python train.py --n_layer=12 --d_model=128 --n_head=4 --n_kv_head=4 --head_dim=32 --d_mlp=512 --vocab_size=4096 --activation="relu" --norm="layernorm" --norm_place="pre" --norm_eps=1e-05 --positions="learned" --qk_norm=false --attn_scale=0.177 --bias="all" --tie_embeddings=true --parallel_block=false --init="trunc" --init_std_qkv=0.0329 --init_std_o=0.0 --init_std_up=0.0329 --init_std_down=0.0 --optimizer="muon_variant" --lr=0.0021 --lr_mult_o=4.0 --lr_mult_up=1.48 --lr_mult_down=1.5 --beta1=0.9 --lr_head=0.0052 --grad_clip=2.0 --warmup_steps=200 --schedule="wsd" --decay_fraction=1.0 --decay_shape="linear" --final_lr_fraction=0.0 --batch_tokens=8192 --seq_len=128 --doc_mask=true --train_tokens=80560000 --steps=9834 --dataset="wikipedia_en"
Each number is 128 + 32 x the weight over its row's rms, rounded and kept within 0 to 255. Layers, rows and columns count from 0. The size above them is the row's rms in percent of the matrix's.

# layer 7 MLP down (transposed), 512x128, rms 0.145, rows 46-98, columns 0-63
size [ 88  94  97  98  95  94  95  88 104 103 105  93 114 102 102  85  93  93 103  90 100  93  81  95 107  99  96  87 102  96 112  88  90  97 105 106 102  85  82 116 105  95 110  96  94  99 100  88 110 108  96 101  87]
[[104 123 146 108 135 135 102 173  82 146 147 122  69  84 127 121 160  98 145 131 111  49 152 124 157 116 143  96 176 121  75 124 184  71 141 143 133 159 177 152  62 119 167 145 119 123 128 116 114 155 169 106 137 122 167 142 128  76 154 169 147  69 144 100]
 [105 169 106  93 146 160 145 128 156 112 167 142  63 171  79  66 106 114 119 102 154 162 110 152 136  49 131 158 119 128 134 132 122  72 132  58 128 128 165 121 136 129  69 166 145 133 135 162 182 159 145  67 109 128 141 115  75 119 107 145 154 126  53 144]
 [134 137 176  98 144 109 168 142 170 151 131 154  83 107 109 108 113 166 148  58 208 112 107 150  72 123 183  79 108 137 164 114 186 169 171 146  70 138 124 101 107 165 140 103 159  54 130 135 166 130 182  85  88 154 116 113 128  92 191 129 160  93  91 117]
 [164 129 153  91  72 164 119 133 129 130 146 124 170 184 165 163 175 168 137 133 151  99 140 139 117 142 155 104 144 138  95 156 112  81  73 113 139 169  64 114 152 148  58 163  80 165  90  73  91  35 136 150 117  96 136 158 157 125 144 133 104 100 127 106]
 [119 146 129 108 107 168 148  43 159  89 163 101 104 144 159 135 152 166 161 191 143 155  97 115 128 134 150 101 132 130 150 117 163 157 108  88 124 102 103  90 108 117 161  82 167 147 167 190 143  95  78 149 151 100 133 103  80 195 136 113 140 130 128 110]
 [180 128 107 151  94 115 127  71 193 109 151 176 164 112 133 114 121 181 133  97 153 132 173 138 105 160 135 138  69 136  84 126 163 131 101  92 149 135 160 139  98 155 101 112 158 141 151 131 133  98 101 133 184 135 104 150 112 127 164 152  92  65  69 140]
 [133 160 105  69 121 106 131 132 132 123 128 175 152 140 145 138 122 124 110 136 125 110 125 133 169 117 143 100 130 111  77 140  77 124 153 115 126  72  90 121 109 128 191  98 129  85 178 126 155 179 124 117 107 165 118 112 114 131  90  85 153 172 107 181]
 [113 132 104 110 133 143  95 134 123 156  85  84  75 151 160  76 160 128 145 143 110 170  94  84 180 142  75 135 116 180 142 151  99 111 138 140 113 117 188 128 176  84 102 122 148 191 169 151  64 110 116 134 166 180 127  90 144  95  36 117 167  87 133 113]
 [195 105  65 151 128 136 130 101 120  68  75 136 199 143 155 124 101 109 132 152 135 108 100  81 115 153 140 157 147 101 188 143 143 136 160 153 156 117 122 134 140 158 126 123 145 144 109 111 112 171 153 175  91 132 126 162 152 131 101 165  83  72 159  94]
 [140 130 120 117 186  67 147 116  94 169 110 100  95 167  93 153  55 126 109 151  75 165 113 175  78  86  90 203 136 104 154 180 197 201 108 111 135  73 157  64 175 114  86 147 108 166 121 135 132 113 129 123 139 170 129 156 114 133 128 113 140 158 124 168]
 [157 167 159 104 135 122 113 115 114 129 170 156 136 147 114  72 127  70 136 187 147  87 147 163  99 126 129 155 161  61  96 126 109  81 105 133  33 115 125 120  92 170 169  71 107  59 116 166 124 160  84 136 155 171 126 140 140 110 173 162 165 204 128 129]
 [175 111 175 162 121 139 118 113 100 151  94 126 123 131 174 143 142 113 193  77 112 109 162 138 102 126 148 152 127 153 163 171 142 133 136  97 150 102  64 145 118 199 109 192 119  57 101 131 105 149 123  97 138 199 207 187 186  89 108  94 104  49 136  85]
 [139  99  68 195 161 105 150 111  95 133 106 136 106  83 144 126 133 117 171 100 138 115  76 116 185 106  75 111 131 103 145 132  87 143 143 156 127 132 114 156 110  82  93 172 158 153 190 161 215 171 140 176 155 147  80 108 123 126 140 117  70 125 155  81]
 [ 99 105 139  89 128  77  72 105  80 132 163 125 140 140 157 107  68 115  74 119 150  72 119 115 106 137  82  91 105  93 122 160 133 109 127 146 149 163  88 139 163 170 131 168 122 151 127 165 171  48 131 133 195 116 121 114 164 153 112 153 125 103 113 137]
 [115 152 154 140 169 127 131 172 106 112  62 149 148 137  92 142 163 140 143 118 143 141 107 126 152 137 110  92  84 151 131  98 142 197  51 153  62  56  97  96 121 178 134 110 165 116  93 159 157 145 120 133 193 121 130 114  61 158  89 101 148 194 162 145]
 [157 167 108 161  77 126 122  76  76 126 136 188 142 132 115  94 121 176 172 150 185 136 159  75  94 106  95 107 100  57 155 125 161 141 107  86  98 131 157  91  80 136 116 125  96 113 119 145 175 165 182 132 166 153 141 137 131 150 122 130 155 131 147 135]
 [195 107 107  96  79 126 145 127 140  66 160 158 107 118 136 133 134 135 158 126 141  87 145 153  80  87  73 210 117 130 186 151 182 121 118 130  88 130 127 174 108 138 143 145 120 144 192 153 140 160 124 126 144 107 153 153  90 140 104  80 160  96  93 184]
 [ 63 123  90 106 165 126 163 118 152 151 103 103 121 116 141 174 183 143  95 183 111 126 137 177  96 188 142  80 157 138 116 127 117 125 123 116 154  95 104 112 176 113  92 174 108 131 114 137 134 129 162 156 146 145 166 131 152 118 168 115 137 146 148  74]
 [169 166 195 104 138  90 100 106 136 130 138  83 106 188 123  78 121 176 114 156 151 113 142 168 142  88 117 106 172  84 157 115 114 126 153  70 129 112  98 117 161 123 173  87 103 122 132 153 168 141  85 137 100 134 112 197 152 153 143 105 166  60 123 129]
 [135  97 153  95 106 139 151 104 151  93  94 142 162 112  65 110 152 136 168  72 173 160 139 140  69 149 165 156 153 113 142  87 147 102 158 105 121 139  95 139 134 137  98 130 131 109  86 155 142 108 118 149 190 204 157 147 103 139 168  93 101 149  87 128]
 [169 156 120 127 121 105 102  80  70 138  80 126 134 171 107 116 133 149 117  75 132 120 167 161 115 147  82 171 172 128 106 148 113 134 157  98 111 194 144 120  95 112 126 191 122 164  90  82 125 148 180  54 159 127 111 200 175 139 139 111 145 140 152  64]
 [135 138 121  92  94  79 154 144 160 162 102 136  96 172 127  82 124  59  98 126 152 185 132 128 173  89 116 153 136 105 177 120 112 127 115 170 111 106 111 135 174 132  91 108  30 152 143 133 223 151 133 107  72 145 138  71 127 142 108 151 121 130 105 150]
 [163 114 176 132 152 148 171 156 136 114 143 119 123 101 146  87 153  93 122 165 115 124 143 100  77 146  56 195  94  91 135 105  90 128 129 105 143 174 151 181  47 148 112 133 158 100 161 210 169 124 133 164 135  86 155 125 128 192 132  68 128 101 163 137]
 [198 112 132  88 143 110 175 137  99 128 128 192 108  91 119  80 112 106 227 153  75  83 109 108 137 104 138 160 119  80 108 126  91  74 106 139 108 132 146 176 108 184 127 170 165  81 151 134 154 140 127 118 110  83 122 159 113 147 106 129 184 130 152 141]
 [ 93 144  83 179 121 125 102 116 103 149 133  63 139 146 162 128 152 144 145 139 154  85 166 177 161 121 172 170 119 125 135  62 160  67 165 107 108  59 172 150  92  94 136  98 111 134 156  59 119 135 139 107 160 102 144 141 190  98 147 157  99 131 178 138]
 [188 108 198 158 113 144 192 160 144 177 143 139 169 118 131 160 165  98 160  38 140 150 115 173 125  80 143 151 101 102 141 134 135 105 127 151 112 147 149 123 128 120 145  95 119  82 101 142 108 158 145 169 134  59 154  77 152 106 104  78  81 122 107  81]
 [120 117  92 106 202 135 127 169 138 173 116 135  78 143 135 154 100  95 113 175 155 107 118 115  90 142  89 154 123 137 124 163 183 145 120 141 123 102 157 183 146 148  84 184 107  99 143  56 133 148 104  99 111 121 146 179 122 100  96 159 147 119  98  81]
 [168 124 147 134  91 116 112  63 152 137  98  91  86  99 143 172 125  93 121 119  84 131 134 122 128  76 126  93 121 101 127 151 136 124  40 137 122 123 142 129 116 113 147 172 121 153 166 112 107  66 154 163 124  50  94 126 153 113 135 186 123  81 126 138]
 [100 152 134 132 188 112 102 138 132 129  97 128 121  92 149 109 116 116 162  55 104 154 161  92 116 101 109  81  82  91  93  83 120 114 141 136 117 112 121 112  87 121 164 141 118 108 112 157 187 104 171 153 162 102 153 196 111 193 111  85 134 150 128 120]
 [140  94 174  86  99  86 141 105 118 103 146 136 217 113 107  85 164 124 138 103 127 100 131 174  84 136 155 108 100 152 156  86 148 142 136 142 148 139  77 106 119 175 108 223 136 126 108 202  91 123 218 149 155  92 166 131 153 154 136 129  98 137 122 149]
 [185 113 115 130  92  93 126 122 143 199 109 171  81  84 122 121 139 151  67 105 144  78 129  89 118 111 170 148 169  59 142 113 177 104 112 167 150  71 103 147 143 115  98 135 130  57 104 148 114  99 181 144 115  94 122  85 151 196 136 127 176 169  93 138]
 [138 115 188 144 140 184 134 132 169 167  76 133 138 121 131 170 134 162 133 107 120 122 133 145 102 159 137 121 152 123 122 158 135 144 145  48 112 132 103 132 134  89  93 102 115 186 134 105 186 102 110  68  99  84  94 136 136 193 121 116  88 103 102 159]
 [ 89 115 148 168 131  94 156 108 121 141 119  91 160 160 106 140 140 198  89 174 103 100 109 178 113 103 130 146 134  80 119  98 158 157 118 155 128 160 175 130 155 160  88 122 104 115  96 157 123  96  95  66  98 148 173  71 170 139  77 104 136 172  95 152]
 [141 111 205 125  47 152 186 107 122  85 102 132 126 113 158 137 136 106 114  97 140 165 141 175 134 109 109 159 115 132  99 143 158 108  69 106 113  74 129 121 143 182  89 158  91 137  88 136 145 105  94 109 161 123 157 158 168 130  74 125 166 127 112 126]
 [105  67 132 169  87 131 101 119 102 152 148 159 117 124 139 150  95 111 117 220 105 144 147 153  99  77 132 115 123 126 112 176 100 127 142 157 155 109 117 106  96 134 160 113  92 131 105 128  78 122 135 120 134  96 111 116 107 131 100  85 110 189 125 111]
 [144  76 141 104 140 101  93 107 125 163 150  97  76 121 106 150 115  86  79  92 171 131 148 150  79 149 155 125 151 115 112 189 148 138  69 186 101 129 143 119  89 102 105 117 131 153  76  98 110 208 162 146 136 127 122 144 153 135 138 178 148 126  84 120]
 [118 131  96 153 213 125 119 135 167 157 200  96  96  95  77 162  76 117  85 168  82 147 125 131 108 177 155 142 117 150 107 183 141 155 114  96 143 117 145 166  74 146 125 164  60 101 174 117 105 133 146 131 120 112 126 121 122  95 155  95 109 160 140 183]
 [128 161  61  96 121  89 179 137 167 105 106 128 109 191  94 125 155  99  85 162 147 118 144 126 124  98 117 103  97 116  80 116  93  68  93  93  61 106 124 158 182 148  73 112 145 109 161 102 191 187 133 121 148 188 161 120 175 129 148 138 109 114  63 141]
 [134  51 101 149 102 114 149 123 111 108 179 176 142 199 115 137 146 162 152 188 167 129 180 100  94 108  62 130 119 148 101 100 172 138 122  69  94  52 129 134 165 109 133 190 112 125 192  93 143 138  94 147 109 185 122 143 169 136 154 157 140 112 118 174]
 [116 113 113 173 137 116 145 142 108 119 150 110 128 151 105 168 204 122 160 113 134 161  73 127 124  92 115 164 106 111 142 128 100 130 143 159  79  61 126  96  80 164 201 133 142  84 143 137  69 157 159 103 104 142  72 141 142 153 180 191 167 201 147 145]
 [184 159 154  71 113 138 146 150 127  72  90 117 150 103 136 117 145  74 116  94 117 165 163 218 193 132 110  69  88 189 156  90  90 116 133 173 156  76 133  79 123  80 161 114 143 165  99 103 118 115  97 131 108 177  76 114 180 113  80 138 128 100 105 104]
 [ 86 171  92 158 114 130  77 123 163 182 169 172 114 117 138 181 130 105 160 160 139 164  97 113 139  68 117 122 140 120 133 160 146 132 176 165 105 105 140 137 131 123  94 152 151 106 165 132 136 186 134 156 160  94  82  44 140 141 121 118 141  48 126 161]
 [116 143 136 138  98  76 142 106 143 142 151 105  97 140 107 140 160 125  83 128 134  81 141 200 121 133 160 128 168 118 131 171 135 101 111 114 161 197 122 132  92 140 117 114 210 116  88 144 167 153 150 103 144 124  69 185 177 147 124 177  56 170  40 115]
 [133 105 178 142 118  90  74 164  66 129 114 185 157 119  88 123 123 135 150 121  83 119 142 168 122 124 141 210 130  90 126  76 116 196  93 111 189 114 134  91 187 128 128 126 154 150  52 111 210  24 138 127 132  99 148 145  85 161 116 133 138 136 129 134]
 [112 120 119 133 105 121 166 117 127 149 103 127 133  87  89 151 115  92 128 156 163 158 150 126 129 168  91  87 143 141  83 123 111 134 123  93  78 132  76 152  83 136 135 118 147 150 152 132  99 118 127 123  84 115 167 146 113 140 196 126  75  87  96 140]
 [209 146 140 121 160  88 116 157 143 185 203 115  77 140 118 103 141  76 171 174 124 125 176 109  37 112 119  95 120 169 129 179 158 101 106 171 101 183 130  84  70 174 141 134 118  61 141 127 131 147  70 138  70 156  83 166 121 116 106 133 128 157 136  61]
 [149  76 120 101 154 153 125 124 113  98 162 136 161 124 152 134 116 151  94 132  87 119  90 106 116 130  66 122 180 214  91 125 174 138 135 101  89 137 135 139 112 149 114 110 152  94 148 140  94  96  70 193 152 161 142 146 149 151 178  99 119  82 152 156]
 [180  67 123 133 157  77 106 101  90 148  76 108 148  79 148  73 155 103 149 100 115 151  77  85 165 140 158 127 155 108 148  90 125 164 128 183 141 173  84 141  95 125 106 116 143  91 178 139 135 119 129 143 133 201 101 109 155 158 147  99 149 167  94  92]
 [ 98 189  44  85 167 106 111  82 117 139 117  77 123 180  91 118 134 168 188 213 126  92 118  84 111 108 142 105 137 124 177  97  95 167 132 127 161 151 107  99 132 112 177 136  85 181 208 127 151 149 139  98 129 173 135 113 111 122 190 121 108 133 124 103]
 [189 153  79 129 133 146 105  79  92  96 130 115  90 127 152 201 118 114 154 125 131 127 125 175 155 131 166 119 182 128 215 116 118 135  96 113 102  46 102 116 183 116 121  76 119 155 159 155 146 115 161 159  70 162 176 121 129 131 106 104 166 181 131 140]
 [176 163 178 120  70 136 151  76 160 177 117 126 123 130 105 119 106  91 162  83 147 102 105 143 107 104 139  73 128  89 199  98 130  88 150  93 105 133  97 123 126 160  65 123 123 111 192 123 132 156 125 116 187 104 112  95 207 124  48 210 103 107  70 123]
 [126  86 122 120 193 102 206 174 126 162 118 137 173 125  73 137  83 135 144  58  85 131 132 131 159 131  73 109 186 148 114 132 143 147 107 201 116 145 166 174  73  73 102 169 108 142 129 167 129  70 149 165 160 150 176 123 112 109 161 130 139 118 118  99]
 [146 151 138  97  85 139 173  77 140 140 120 133 180  93 127 137 194 132 202 116 126 146 148  94  73  97 153 162 144 106 132 122  77 148 156 110 141 125 153 120 141 189 114  93 132 146 136 188 194 161 104 143 106 175 187 108 110  94 120  80  93 165 109 118]]
# layer 7 MLP up, 512x128, rms 0.141, rows 47-98, columns 0-63
size [103  93  87  96 101 102  88  93 109 105  95 113  95 105 101  93 102 102  97  96 101 100  96  89 101  98  91 104  96 108  90  90 105  99 115 109 101  97 109  99  86 107  99  96 101 103  98 109 113  93  96 102]
[[194  77 118 100 115 147 153 154 186 111  49 114 152 139 168 132 119 146 151 146 109 110 158 178 166 221 124 113 118 133 149 136 121 181  91 107 139 154 138 139  91 129 155  40  65 133 127 129 106 113 117 109  80  71 111 176 153 154  64 114  80 134 104 161]
 [128  91  76 122 140 143 146 144 149 115 158  76  91 114 155 117 140 149  91 122  95  60 117 167 132 111 125 109 135  96 157 126  91 138 140  46 171 112 200 107 122 133 170 139 118 154 155  71 146 114  84 130 111 119 127 150 131 130 133  29  77 123 106  96]
 [143 132 116 152 141 138 159 156 114  96 151  85  76  92 122 110 139 150 157 156 145 148 135 166  91 142 203 127 166 174 236 125 164  70 169 138 161 134  97 132 101 130 103 139 100 171 115 137 155 109 127 107  41 122  74 169  55 114 164 138 173 145 102 138]
 [189 147  78 208  85  93 177 135  92 116  96  86 172 150 104 216 101 146 119 103 177 118 149 102 141 110 134 158 129 117 116 131 106  97 158 127 118 111 154 169 116 105 105 125  85 124 127 148 106 125 181 126 141  68 187 141 120 149 155 147 167  95 130 111]
 [103 125 132 150 130 135 155 139 123 137 164 105  90 134 120  12 121 102 126 133 126 143 141 160 135 122 158 170  87 129 165 105 141 103 171 168  74 113 102 133 124 134 137 107 136 140 146 119 133 181 165 139 134  98 141 178 144 171  45  97 163 135 129 144]
 [109 176 172 136 122 123 191 110 148  95 131 103 115  73 142 178  96 118  76 106 156  51 170 159 118 139 164  84 124 137 116 134 134 118  81 104 114  73 153 182 147 170  82  70 137 101 101 110 145  54 156 101 120 121 122 107 169 136 141 134 171 157 146 114]
 [164 174 122 173 180 144 149  95 127  85 140 118 109 103  74 107  66 182 103 180 136  75 137 110 101  79 192 147  84 161 180 127 146 100 160 106 174 114 124 176 133 142  89  86 119 171 185 100 128 179 107 106 169 120 136 164 103 116 115 100 165 108 133 130]
 [ 75 165 125 102  83  94 152 101 112 115 132 132  96  96 151  43 163 109 102 202 107 108 129 116 175 154 172 100 118 137 169 182 132 128  90 164 159 119 186 109  75  94 149 141 112  72 121 145 113 155 122 137  87 116 111 101 166 154  87 148 135 128 135 124]
 [103  70 149 176 132  94 135 166  94  99 122  98 144 140  79  69 108 103 118 179  87 129 128 177 127 150 110 139 105  46 117 110 117 110 101 136 101  99 102 135 137 107 114 100  93 101  57 108 150 118 125 174  91  99 144 129 109 151 114 142 129 128 161 122]
 [103 144 191 116 138  86 167  56 127 141 113 165 160 149 176 144  62 147  77 108  95 120 176 152 149 115 116  94 179 100  85 164 142 115 120 142 136 147 113 189  94 155 142 107 110 137 118 163 150 105 184 151 163 152 148 153  98 116  93  80 142 182 134  41]
 [106 153 125 112  95  57 171  93 151  91 172  63 117  99 154 165 129  82 114 118  93 117 163 126 109 139 110 119 165 158 103 119 129  96 144 198 169 133 219  95 135 122 130 148  96 181 156 130 174 147 129 125 135 114 122  83 193 146  83 117  58 128 119 124]
 [129 146 124 171 159 197 150 120 112 113 120  99 158 186 150 201 136  63 134 135 181  84 143 173 104 163 120 138  99 153  69  86 128 140 132 109 115 128 133 153 107 119 137  82 160 147  82 119 189 138  81  76  72 113 154 162  83 168  79  99  95 139 120 159]
 [124 139 113 102 178 112 148 199 106 131 112 107 117  78  96  88 133 131 135  67 122  87 124 118 146 129 138 145 167 130 167  17 165 121 126  78 146 150 106 140 142 103 129  89 152 139 139  91 126 152 143 159 209 139 158 131 100  83 146 135 119 112  81  99]
 [145  92 168 148 108  93 190 135 127 100 127  66 142  61 150 167 107 159 144  94 144 131 151 177 119 162 104 155 171  81 106 127 113 175  96 109 105 178  89 143  99 165  65 101 151 164 133  91 140 144  84  98 127 114  72 145 126  96 113 140 119 153 114 103]
 [141 182  88 129 153 145 131 160  65 145 113 122 135 116 164 120  72 157 128 131 151 171 112  99 171 138 117 175 134 132 135 158 110  90 132 124 179 104 145 169 152 100 139 100 111 161 148 117 145 111 184 105 166 197  66 163 159 135 211 130 134 123 134 113]
 [111 172 161 155 127 115 157 131 177 176 119 165 174 179 127 123 118 119 117  96  78 128 167 119 107  48 193  91 139 124  92 116  90 103  70 149 144 128 187 175  93 104 143 143  91 125 147 120 117 143 167 163 168 102  85 108  71 102 143 152  89 141  95 123]
 [121  85 131 132 121 133 151 118 146 185 101 139 112 153  62 150 117  90 149 143  86 132 108 106 125  95 105 146 237  62 127 134 188 178  73 161  70 119 163 108 114  92 153 147 167  99 114  71 148 114 153 160 133  58 155 159 120 155 115 111 172 136 179 123]
 [108 107 135  88  95 115 140 101 128  71 132 103  96 201 176 119 164 164 171 109  85 133 145 162 157 110 140 146 161 129  85 111 105 120 170 186 127 129  99 134 116 156  40 145  94 132 164  97 169 132 144 135  62  78 174 181 155 156 136 118 107 149 116 110]
 [160  88 148  48 108 144 119  62  74 143 111  67 143 178 158 112  37 161 105 172 113 109 174 183 167 138 137 119 174 118 136 156 104 113 136  81 148 119 115 136 165 123  96 148 126 128 117 151  94 134 109 146  61 136 126 117 140 143 143 152  55 172 109  97]
 [223 139 135  93 122 148 107 105 113 105  82 106 169  56 132 118 126 122  82  80 154 145  87  99 123 100 154 148 152 164 162  96 188 184  43 165 135 104 130 129 107 158 161 105 157 140 150 124 101  72 114 149 197 156 129 112 158  94 111 112 193 132  88 107]
 [115  23 141 110  75 125 107  97 107 139 127 124 148 197 124  87 191 144 147 112  83 199 133  73 124 113 116 103 118  96 122  29 131  96 137 103 125 127 142 149  98 112 106 182  93 105 157 142 153 112  94 115 132  93 104 114 120 204  93 144 163 151 141 127]
 [152 148  92 146 133 171 188  94 134 149  90 139 166 123 173 147  77 127 169  97  79 120 156 121 131 155 171 122 155  94 138 130 132 130 137 117 177  93  50 197  65 143 165 100  84 107 117  95 103 158  74 167 152 133  97  90 139 158 147  85 125 112 121 111]
 [140 112 143 104 133 122 191 158  98 113  81 165 104 134  63 105 117 114 168  85  70 145 125 147 152 144 130 105 100 119 126 142 160 117 118 124 141  81 147 107 102 137  99 160  75 165 213  81  96 148 133 192 147  54 167 166 101 128 155 153 128 117  35 135]
 [115 162 141 169 186  61  66 100 181 151  67 129 138 111 208 136 104 129 153  88 114 146 174  81 171 125 163 150 107 144 162  37  95 140  96  68 136 133  99 120  99 152 159 148 116 139 169 116 154 102 154 132 125 137 122 151  87 170  98 132 145 128 162  76]
 [140 164 106 118  51 150  88 112 142 148 128  99  91  95 172 122 119 156  89 137  95 162 194 142 202 183 145  83 110 135 124 118 118 170 103 119 125  92 181  84  87  86 135 177 110 104 194 119 109 106 137 130 191 143 136 119  80  81 123  88 144 145 100  92]
 [157 129 115 190 173 158 201 101  76 149  85 147 130 125 116 126  90 120  73 175 124  94 133 133  95  97 146  99 145  91 158 132 100 114 133 154  96  78 142 140 153 121 149 166 120 107 140 169 184  96 111 107 161  58 135 164 120  94 142 120  69 153 197 117]
 [120 184 128 127  98 163 148 185 143 119 121 106 154  82 155 128  85  79 177  97 152  79 131 197  94 158 146 147 116 126 130 147 145 149 187 126 129 140 160 126  75 119 121  43 140 137  76 160 165 120 162 151  70  92 164 175 138 105  75 153 115 134 104 130]
 [ 90  89 131 110 147 116 175  67 142 149 128  80  95  98 124 132  87  88 150 133 139 113 149  84 144 117 139 134 125 125  92 108 119  87 117  94 175 125 130 189 162 106 130  84  73 169 110 157 191 126 186 147 182 162 148 138 112 117 112 129 127 128  54 160]
 [ 91 138 137 167  97 142 145 173 123 201 142 112 154 112 106  91 164 122 117  81  99  71  90 100  99 127 132  79 128 101 148  89  78 106 206 147 125 129 198 166 178 113 177  59 129 125 171 168 127 125 150 175 113 133 109 170  71 166 145 190 123 149 107 114]
 [136  76 156  97 144 122 144  76  85  84 118  95  70 192  77 153 169 107 102  89 146 163 175 120 122 168 159 105 133 120 108 107 108 110 116 133 145  88 147 112 138 130 148  94 169 161 116 123 205 110 122  81  52 137 145 168 143  85  75 167  89 183 219 146]
 [113 180 116 155 100 134 143 116  54  94 139 114 106 119  48 147 108 110 151 135 106 130 114 139 127 165  64 144 113  98 137  72 174 174  90 122 158 132 144 141 116 149 127 113 128 158 143 124  93 126 104 102 161  85 122 140 167 121  96 156 185  92 156  72]
 [110 142  86 228  99 139 192 129 145 187  93 102 144  87 128 150 175 184 152  80 156 100 142  73 150 124 107 130 160 127  95 188 114  83  91 148 113 124 100 134 106 130 129 193 135 120 136 125 137  88 154 153 158 160 132 111 156 134 130  80 111 120 154  82]
 [140 108 131  58 111 123 156 120 134 107 146 106 108 102 128 112 127 128 126 100 123 162 160 140 136 150 144 139 201 122 136 175 107 107 152 122  83 122 166 144 164 141 100 105 165 156  86  72  91 163 156 124  65  81 173 224 111 123  99 101 102 154 136 150]
 [117 188  99 115 150 141 127  72  94 174 118 153 101 137 140  82 117 140 128 153 120 115  96 117 136 153 136 111 133 154 110  94 165 113 133 145  91  96 106 148  93 114 144 174 120 128 136 197 160 148  88 129 109  81  51 120 108 109  63 172 153 141 117 147]
 [108 167 129 134 143  83 130 118 135  87 182  92 104 114 131 158  87 122 115 102 118  98 221 155  70 165 126 121 101  98 148  98 125 136 153 177 130  88 123 135 128 179 137 105 123 161 115 114 148 126  67 155  90 136 158 142 169  86 110 164 100 129 133 138]
 [ 69 137 169 133 191  94 112 150 139  78 107 167 139 135 121 106 171 139 110 158  88  78 110  87  62 200 113 117 117 152  91 134 166 176  78 145 124 133 111 114  84 112 139 139  69 171 106 159 139 127 177 134 101 112 122 146  89 179 130 149 132 132 133  79]
 [162 158 117 115 155 108  79 170  70 173 118 125 168 212  80 140 122 136 112  98 114 128 111 171 164 110 158 173  94 125  64 132  93 118 131  99 180 154 133 157 110 113 127  69 109 160 107 140 166 138 155  89  64 177 116 107 138 152 138 136  77 131 153 154]
 [111 178 171 122 164 167 172 171 167 156 153 148  83 129 130 136  77 125  73 106  66 186 153 173 134 140 176  99 135 150 157 151  89 146 100 129 146 151 168 147  90 146 161  55 164  62 129  94 116  77 129 161 122 203 101 156  79 130  74 176 122 104 141 130]
 [115 128 123 122 124  62 152 155 146 116 149  93 141 158 109 105 164 161  95 148 138 177 138 122 129 204  80 143 107 143  54 117 141 129 148 137 105 149 138 127 102 133  80 169 111  33  94 171 144 105 114 133  88 141 126 182  69 164 145  78 174 110 130  97]
 [174 146 147 111 109 110 139  74 113 112 124 195 114 140 168  85 109 111 133 121 132 106 158 163 129  78 141 127 128 101 124 123 102 183 165  87 115  87 142 128 135 145 127 169 133 130 131 141 102 142 211 157 102 125  74 155 159 129 118  72 186 161 115 122]
 [ 97 116 124 123 123 139 127 174 118  91 138  96 141 105  99 155  65 106 188 181 179 102 145 158 170 155 134 182  79 171 152 116 162 105 115 151 148 106 127 179 123 170 163 145 148 122 187  72 139 135 156  83  97  73 133 167 150 137  66 138  95 100  90 157]
 [153 130 128 215 136 137 111 128 146 157 101  93 139 122 101  69 112 173 153  65 159 149 176  92  87 166  69 113 130 140 137 101  94 118  94 105 147 136 111 111 114 159 190 147 106 110  94 132 124 197 109 113 113 111 151 154 129 184 152 178  80 150 165 138]
 [125 122 156 151 102 104 159 146 146 120  74 101 120 118 160 158  92 143 162 170  97 155 152 143 111 155 121 133 127 102 107  39  85 120 116 181 116  73 113  42  97 105 101 123 139 105 155  82 194 100 141 100 122 173 133 125 133 168 167  84  85 156 173 168]
 [129 121  92 175 105 143 152 109 138 135 149 156 101 136 153 117 156 111 156  61 159  94 110 130 120 102 147 160 157 125 145 149 104  88 122 158 128 135  95 163 127 129 102 114 157 155  65 131 128 177 164  98 108 117 135 132 129 130 101  98 104  93  90 128]
 [ 99 119  93 154 160 100 150 183 143  91 147  96 102 137  69 182 186 134 119 104 181 118 129  88  91 125 180 137 179 142 148 142 127 148 106 172  93 132 142 142 118  78 142 160 132 208 109 163 132 136 202 107 143  96  90 118 163 157  40 118 107 144  73 139]
 [121  97 117 114 127 117 109 190 122 108 140  89 151  48  81 121 100 137 131 106  63 150 153 133 126 141 142 148  89  80  64 153  96 139 106 111 145  67 126 128 136 170 114  90  69 132 128 142 114 156 125 123 118 129 182 123 196 158 168 146 119 176 111 125]
 [112 192  91 166 139 160 144  78  94  89 109  97 112 163 183 152  60 107 121 137 171  61 144  84 132 149 175 101 147 161 144 182 128  88 115 105 135  96 146 120 137 126 142  84 108 127 144  28 113 148  98 134 142  99 116 132 135 126 140 152 106 111 137 129]
 [151 129 121 104  96 153 158 194 114 145 110 133 102 115  91 155 141 130  75 208 117 125 167 154  94 153 109 110  95 150 148  76 146 108  68  85 165  82 165  90  80 113 111 113  71 183 181 143 125 111  66 108  90 118 142 154 124 158 127  98 125 137 157 149]
 [106  94  81 106 112  45 147 151 108  95 151 137  96 150 153 145 124 146 167 160 166  86 154  95  77 110 154 161  69 173 202 120 143 143  52 162  78 142 145 199 138 150 101  70 197  66 159 151 157 118 128 151 111  97 132 179  76 164 124 174 129 114  82 116]
 [121 142 163 151 188 144 116 129 112  67 101  88 128 150  98 120  97 127 133 117 132 169 145 145 200 165  77 147 171 198 103  93 172 117  88 136 132 128 122 165 118 142 186 145  80 130 114 143 150 120 174 108 102  97 174 131 138 172 110 133  78 179  63 162]
 [153 114 129 129  82 139 138  96 122 132  46 163  97 114 105 101  89 170 136  65 110  92 202 115 113  78  92 117 106 157  99 105 129  81  79 190 114 158 151 127 155 144 101 100 140  72 181 104 184 155 142 165 166  91 136 150  68 112 148 139 139 137 116 124]
 [107  63  76 140 195 175 106  99 142 107 134 126 130 149 175 171 154 133  97  60 131 154 150 142  99 149 108 133 157  98 151  75 154 179 128 107 145 105 133  99 163 198 159  84 158 131 157 142 161 141 158  92 134 118 125 137 114 107 104  64 184 110  68  97]]